Weights of a small GPT-style language model, trained from scratch on English Wikipedia: tied embeddings.
Each number is 128 + 32 x the weight over its row's rms, rounded and kept within 0 to 255. Layers, rows and columns count from 0. The size above them is the row's rms in percent of the matrix's.

# layer 6 attention value, 384x384, rms 0.138, rows 375-383, columns 128-255
size [100 102 101 101 101 103 106 100  99]
[[159 148 139 113  85  48 127 170 117  62 154 101 141 115 180  97 170 140  53 122 137  77  92 148 173 110  84 144 108 127 106 127 141 148 125 117 140 163 134 113 145  90 140 136 148 139  88 149 176 187 133 106 128 162 129  86 137 171 131  86 198 176 148 143 148 148 188  92 124 141  86 139  90 152  95 172 138 152 158  98 115 103 148 133 197 158 125 133 108  82 152  73 162 171 160 121 105 204  91 122  62  87 200 122  72 194 139  83  98 103 111 104 117 112 148 170 111 187 153 164 145 137 138 113  87 118 139  87]
 [177 158 151 102 169 172 130  93 108  91  98 151 148 132  64 149 109 123  76 158  84  96 147 138 149  78 107  70 121 120  77 119 129  90 122 156 132 108 105  90  91 146 155 122 128  86 131 162 163 174 132 138 131 180  66  94 128 144 198 177 117 159  89 123 160 157 105  96 120 100 109 106 142 124 117 114 119 133 117 153 105 142 139 104 113 113 143 140 120 107 147 184 119 124  70 112 156 124 203 188  98 104 178 123 152 136 130 115 128 125 122 172  66 126 140 158 149  99 182 157 132 133 111 101 123 133  74 147]
 [153 110 196 166 159 152  98 178 128 111 163 153  86 114  99 182 134  93 180 168 103 144 125 127 106 128 102 175 117 112 130 128 112  74 128 106 102 163 144  74  90 103 174  87 135 106  99 123 133 122 168 103 152  96  83 104 136  65  39  77  83 113  65 149 149 167 151 107 175 112 149 102 126 116 151 150 145 132 138 128 169 175 110 109  67 116  58  99 140  95 101 101 138  64 122  97  76 132 102  59 116  82 204 182 102 141 174  97  97 144  73 155 194 181  92 175 112 139 154 112 148 159 160 110 152 116 127 109]
 [114 122 149 144 144 117  42  78  87 132 208 132  76 139  73 158 176 117 126 110 152 141 167 122 131  58 140 134  87 161  99 151 146 146 119 115 135 185 145  74 128 110 119 147 115 118 138 131 108 146 115 195 165 161 181 160 144 178 142 154 138 127 150 155 112 184 137 122 118 126 126  99 105  91 130  88 125 143 144 104  89  75 101 132 150 110 163 111 105  99 142 143  79  74 150 162 152  65  96 128 111 111 100 117 129 106 127 151  89 178 105 128 120 149 128  87 170 107 106  64 162 110 111 163 108  89 107 116]
 [149  99 143 118 129 115 138 142 185  91  71  96 122 150  74 119 138 119 115  71 174 126 127 141 176  37 159 104 207 131  93  75 174 131  74 124  94 123 157 137 140 159 131 149 162 115 101 119 113 139 153  92 120 181  74 151 132 116 170 117  59  90 152  80 117 162 163  97 111 113 127 117 124  91 136  69 155  42  76  81 165 190 119 173 204 150 142 145 122 121 135 122 119 129 167  62 170  93 172 135 110 104 148 144 123 102  90  65 158 150  78 179 125 130  96 148 130 116 159 106 102 151 121 224 129 164 149 113]
 [138 175 169 169  93 168 138 114 108 119 145  96 112 123 132 143  77 208 119 115 144 123 163 143 138  49 111  70 120 101 109  71 103 138 171 122 151 165 173 156 170 156 114 126 165 106 211  87 101 142 155 109 109 145 162 170  94 144  72 168 176  75  92  96  92 154 112 124 213  86 177 182  86  95 131 142 135 118 147 124 115 118 155 131 117 152 122 132 139 156 105 107 119 106 121 161 123 133 125 131 143  71 133 123 120  95  78 176 133 198  74 167  62 109 187 134 126 128 126 112 157 154 176 139 142  58 115 150]
 [124 109 134 143  72 170 154 108 151 147 123 166 115 123 155 149 118 129 159 142 171 123 124 138 169 107 103  77  85 154 183 122 117 128 136 150 145 156 171  83 149 163  84 101 129  87  85 128 159 142 126 145 117 182  84  90  59  87  82 115 159 171 157 103 157 132 128 158  96 137 127 170 157 139 137 116 165 123 105  95 184 128 151  97 150 118 141  88 110 172 154  81 140 177 124 163  57 149 154 160 154 127 134  91  98  83  76  95 123 173 115 149 145 131 109 134  98 119  50 176  97 113 123 129 169  71 169 151]
 [ 99 128 101  94  92 107 124 110 145 142 112 110 116 161 234 114  57 141 171 101 149 127 161 182 176 160 130 168 160 136 125  75  79 112 173 128 120 163 128  99 170  90 141 164 161 122 107 159  84 137 108 122 144 119 141 143 138 143 118 123 114 131 126  89 106  89 123 110  99 177 154 145 102 121 108  86  99 171 161 145 158 127 126 132 164 109  78 146 126 125 147  89  99 129 133  73  94 151 105  95 181 118 122 140 122 138 128 116 149  99 118 148 140 164  86 109 148 135 131 127 120 130 104 130 117  95 142 199]
 [177 129  97  93 117  93  81  96 197  89  44 147 133  92  51 130 120 144 217 123  95 145 200 125 199 131 132 135 129 164 120 149  95  85 176 105 136  96  77 159 101 105 118 162 149 156 111 197 124 128 166 144  85 124 178 170 108  92 154 199  62 135 121 140 105 147 161  82 118 123 157 159  80 143 106 119 115 184 147  65 139 122 113 127  98 159  95  61 135 127 105  95  77 124  93 112 146  69 150  94  83 180 161  84 161 117  98 151  98 124 131  47 134 134 167  86 158 111 101 132 178 108 128 121 101 123 128 104]]
# layer 6 attention output (transposed), 384x384, rms 0.12, rows 375-383, columns 128-255
size [102 100 105 100 102 105 107 100 101]
[[145 135 207 126 100 124 146 168 122 218 110 110 104 136 187 126 168 100 133 135 142 121 152 101 146 138 138 130  99 106  80 135 120 144 128  94 154 106 137 143 113 101 142  97  90 120 105 149 173  91 158  77 100 149  21  84 119 119 127 103 137 153 185 146 107 135 197 136 132 172 123  95 123 128 132 144 148 148  92 132 142  78 164 143  90 129 132 120 122  83 138 152 178 169 114 193 150 150 126 142 113  49 167 121 151 152 199 121 168 147 178 113 127  31 134 103 124 153 121 147 157 142 193 139  75  73 133 148]
 [186 187 160  97 156 106 143 136 141 141 115 151 118 126 111 173 148 133 105  68 127 189 196 105 128 181  81  81 155 119  97 127 150 138 148 115 124  68 145 118  81 130 136 128 124 115  90  86  88 149  70  92 120 164  84  52 139 141 103 181 152  93  61  97 175 118 114 110 121 115 149 109 123 170 148 155  87 124 153  86 160 160 104  97  49 146 169 101 144  76  75 186 128 184  93 148 103 128 146 159 168  77 166 130  95  61 125 100  19 130 116 173  80 147 158 181 114  71 101 125 153 180 142 142 144 139  98 154]
 [109 126 156  96 146 124 112 162 143  99  46 128  82  96 145 144 163  95 142  66 145 161 169 118  93 103 115 168 125 144 140 118 114 130 114 116 100 147  96 118 103 126 168 120 147 126 131 152 129 100 142  88 166 148 106 144 150 140  81  98 104 123 103 200 150  99 109 107 104 156 118 107 121 142 120 144 108 125 112 126 143 122  90  89  96  91 126 137  99  61 131  96 145 105 114 128 162 141 127  41  84 129 130 151 104  92 109 113 124 129 125 158 150 100 117  83 147 132 151 140 100 124 109 128 175  77 113  59]
 [114 122 149 120 160 121 115 140 142  37 166 107 106  72 125 150 171 158  92 114 175 129 170 145 114  59 100 152 139  61 148 175 149  90 134 105 182 198 100  89 150 118 160 136  75 105 126  63 167 171 164 167  98 176 198 104  86 181 108 147 163  84 138 136 133 177 146  70 132 153 133 102 164 129 103 133 134  86 133 100 130  85 113 148 148 104 149  72 103 142 101 132  89 182 141 147  70 109 148 169  79 144 132 137 123 137 141 166 108  90 142 140 117 156 135 141 130 151 130 132 118  73 154 118 119 124 178 153]
 [157 117 130 158  96 160 130  89 159 157 140 162 118 129  97  71  86 151 173  95 177 122 160 160 126 133 180  71 121  63 128 145 161 166 171 111 100 118 208 159 107  76 149 156 138 130 135 112 114 127 209  61 139 164 107 140 118 128 151 105  77 156 132 125 121 159 138 105  80 125 101 115 110  93 131 121 146  89 121 129 103 137 179 142 179 142 146 133 118 113 110 106 158  97  92 134 116 112 108 128 140 153 141 128  96 148  92  47 134  73  90 171 143 103  80 144  96 101 126 134  87 101 139 134 132 113 160 104]
 [ 97 108 105 144 133 121 196 139 112 116 187 101 139 127  97 108 114 128  91  85 141  73 221 115  95  86 136 116 113  75 118  73  94 118 135 168 118 121 150 225 186  89 138 130  86  84 141 119 121 161 121 139 100 144 169 128 103 173 116 118 105 163 121 119 169 124  49 170 215 163 140 139 146 155 142 175 115 146 127  98 140 143 149 175  97 118 167 131 106 138 147 126 106  87  95 155 132 108  87 116 144  98 137 143  98 157 118 157 114 192 107 131 133 131 125 100  90 123 127 116 149 135 139  92 123 139 122 128]
 [133 101 150 140 146 129 117 139 167  42 128 187 147  94 152 137  72 155 124 169 185 105 129  79  88 112 109  56  76 124 153  83  95 114 116 124  58 126 151  72 170 115 135 116 129 111  68 131 115 153 111  98 122 159 123  56  61  65 118 130 109 137 156 116 121 135 130 150 132 168 117 202 135 149 134  68 137 142 155  83 147 119 133 130 126 142 125 145 134 202 107  46 143 149 134 110  95 171 130 130 171 136 149  40 144 111 112  79 129 113 152 159 130 184 121 184 144 108  59 164 102 137 146 128 178 176 152 153]
 [ 77 106  89 117 133 143 141 157 143 125  91 115 123  83 223 118 109 142  48 115 127 112  78  97 140 164 159 148 131 116 176 133 103 113 135  64 118 134  84  97 141  73  81 125 114 126  77 148 130  94 136 126 214 101 160 145 168 167 141  92 124 156 142 154 125 133  74 141  96 108 184 181  83 127 170  77  95 178 133 143 177  93 103 150 126  91 110 148 113 148 141 144 119 145 133  98  90 173 131 181 121  95 105 183 131 107  96 163 149 140 138  99 152 120  92 125  87 128 120  81 110 164 110 145 109 171 137 169]
 [164 108  75 109 137 112 110 115 132 110  97 164 170  91 139 131  91 141 183  93  44 135 138  88 189 118 119 208 171 138 105 182 104 113 126  81  86 158  98 184 127 149 193 173 165 172  96 149 117 141 115 155 147 173 129 151  86  85 100 138  77 128  87 113  97 135 121  61 135  65 131 148 130 134 139  90 143 177 124  79 124 153 145 158 118 181  96  48 113 146 147 193  95 143 112 124 150  74 113  97 133 175 123 138 144 126  82 143 108 107  93 115 107 140 163 102 158  98 171 100 147 174 130 114  80 147 157 110]]
# layer 6 MLP gate, 1024x384, rms 0.0664, rows 0-2, columns 128-255
size [107  99 101]
[[153  76 196 102 191 213 126 155 128 149 153 159  86 161 145 116 140 144 108 154 112 152 137 162 163  95 127  76 183 162 131 156 105 210 121 147 141 154 124 101  91 133 135 143  81  83 166 175 137 116  95 109 100 126 121 152 104 140 133 106 111 113 151  97 110  94 176 119 132 153  80 136 106 182  88 103 138 168 107 144 171 112 125 131 178 100 113 123  84  58 120  93 138  81 111 137 130  91 131 148 150 128 107 100 115 119 152 176  77 170 151 189 107 155 105 175  75 146 114 152 152 171 150 156 147 172 137 173]
 [143 128 135 116 103 143 141 175  96 138 135 127  93 131 170 169 174 119 138  81  95 118  92  98 128 156  76  76 117 109 106 152 185 140 140 121 125 158  82  28 149  73  88 137 115  95  98  73 187 141 141 134 147 103 134 118 178 120 172 132  99 118 177 192 100 144 131 153 136 105 114 160 129 119 132 133 123 123 124 118  82 142 140 119 113 111 172 119 156  85 174 185 165 116 209 139 137 114 142 177 140 144 157 158 123 150 109 178 132 121 189 131  92  89  76 114 100 117 126  58 163 183 136 139 126 124 101 117]
 [137  96 171 127 146 156 115 103 148 140  92 106  88 179 113  96  96  88 174 120 152 144 139 118 123  72 121 110 103  83  96 129 181 150 137 113 169 150 119 137 114  77 161 146 151 105 110 129 117  80 137 187 114 137 124 123 108 177 143 142 177 125 100 167 168  95 148 139 105 198 136 169 147 133 126  94  58 182 215 171 145 135 139 124 144 160  91 120 111 191 136 163 134  95  82 191 125  80  95 149 155 107 183 164 127 187  95 141 133 134 136 157  66 106 146 159 171 101  65 115  89 121 128 160 122  60 167 178]]
# layer 6 MLP up, 1024x384, rms 0.0706, rows 0-1, columns 128-255
size [102  93]
[[116 114 150 166 155 114 145 208 119 122  78 133 135 170 138 133 156 110  95 165  94 185 111 113 158  77 111 104 157 105 145 118 119  96 161  97 109 151 128 125 134  86 106  97  98 139 147  96 113 113  37 158 147 181  41 145 144 131 135 156  98 194 168 125  88 110 131  93 127 150 177 112 111  80 107 168 117 104  76 105 105 148 112 119 122  86 152 145 156 149 120 101  72 111  93  83  80 107 133  84 127 180 150 112 106 127 169 161 155 184 136  64  62  87  95 103 171 113 204 150 159 141 149 162 137 149  99 149]
 [136 119 112 104 124 105 109  79  90  79 125 118 167 119 127  97  99 126 122 173 181 111 102 122 106 105 100 166 144 138 136 146  64 119 137 119 157 174 105 103 111 142 170  95 190 178 147 110 142 138 129 169 144 169 184 150 143 130 185 117 133 109 137 106  80  94 130 132 153 121  76 125 176  81 133 110 113 102 176 144 108 128 146  84 190 146 109 127 138 105  85  66 125 148 132 152  99 174 129 167 138  62 122 118 246 104 124 113 110 158 134 105 131 149 140 168 126 129 152 149 130 141 126 135  99 190 177  64]]
# layer 6 MLP down (transposed), 1024x384, rms 0.103, rows 0-1, columns 128-255
size [ 98  97]
[[185 142 184  80 159 119 103 151  73  80 160 142 176  98 143 183 167 133 177 154 104 119  86 154 196 145 113 129 173 131 132 191 155 154 121 156 157 135 163 107 156 124 154 122 111 120 161 111 130 140 194 122 108 155 156 170 157 142 141 159 181 110 163 144 156 129 104 105  87 120 103 121 100 255 131 142 159 130  99 143 170 154 103 184 109 129 100 148 136 153 140 154  87  53 178 154 146 138 121  72 131 150 108 150 136 102 137  89 107 145 104 179 150 163 157 120 194 110  91 124 152 171 151  93 134  89 106 114]
 [142 158 133 125 131 181 113 184 128  58 155 198 136 105 126 188 168 113 135 130 129 133 108 100 116 126  85 117 123  98 118 111 103 148 148 148 144 103 116 119 168 140  88 133 137 161 142  97 170 124 114  99  80  85 137 135 138  94 125 154 109 179 213 155 130 140 152 163 128 161 160 126  94 156 202  91 125 141 120  91 126  89  86 186 148 120 135 128 121 124 162 127 173 134 117  94 125 118 150 125 158 165 113 138  84 136 124  94  97 120  90 170 147 161  56  82 152  81  74  80  54 153 135 175 155 134 100 123]]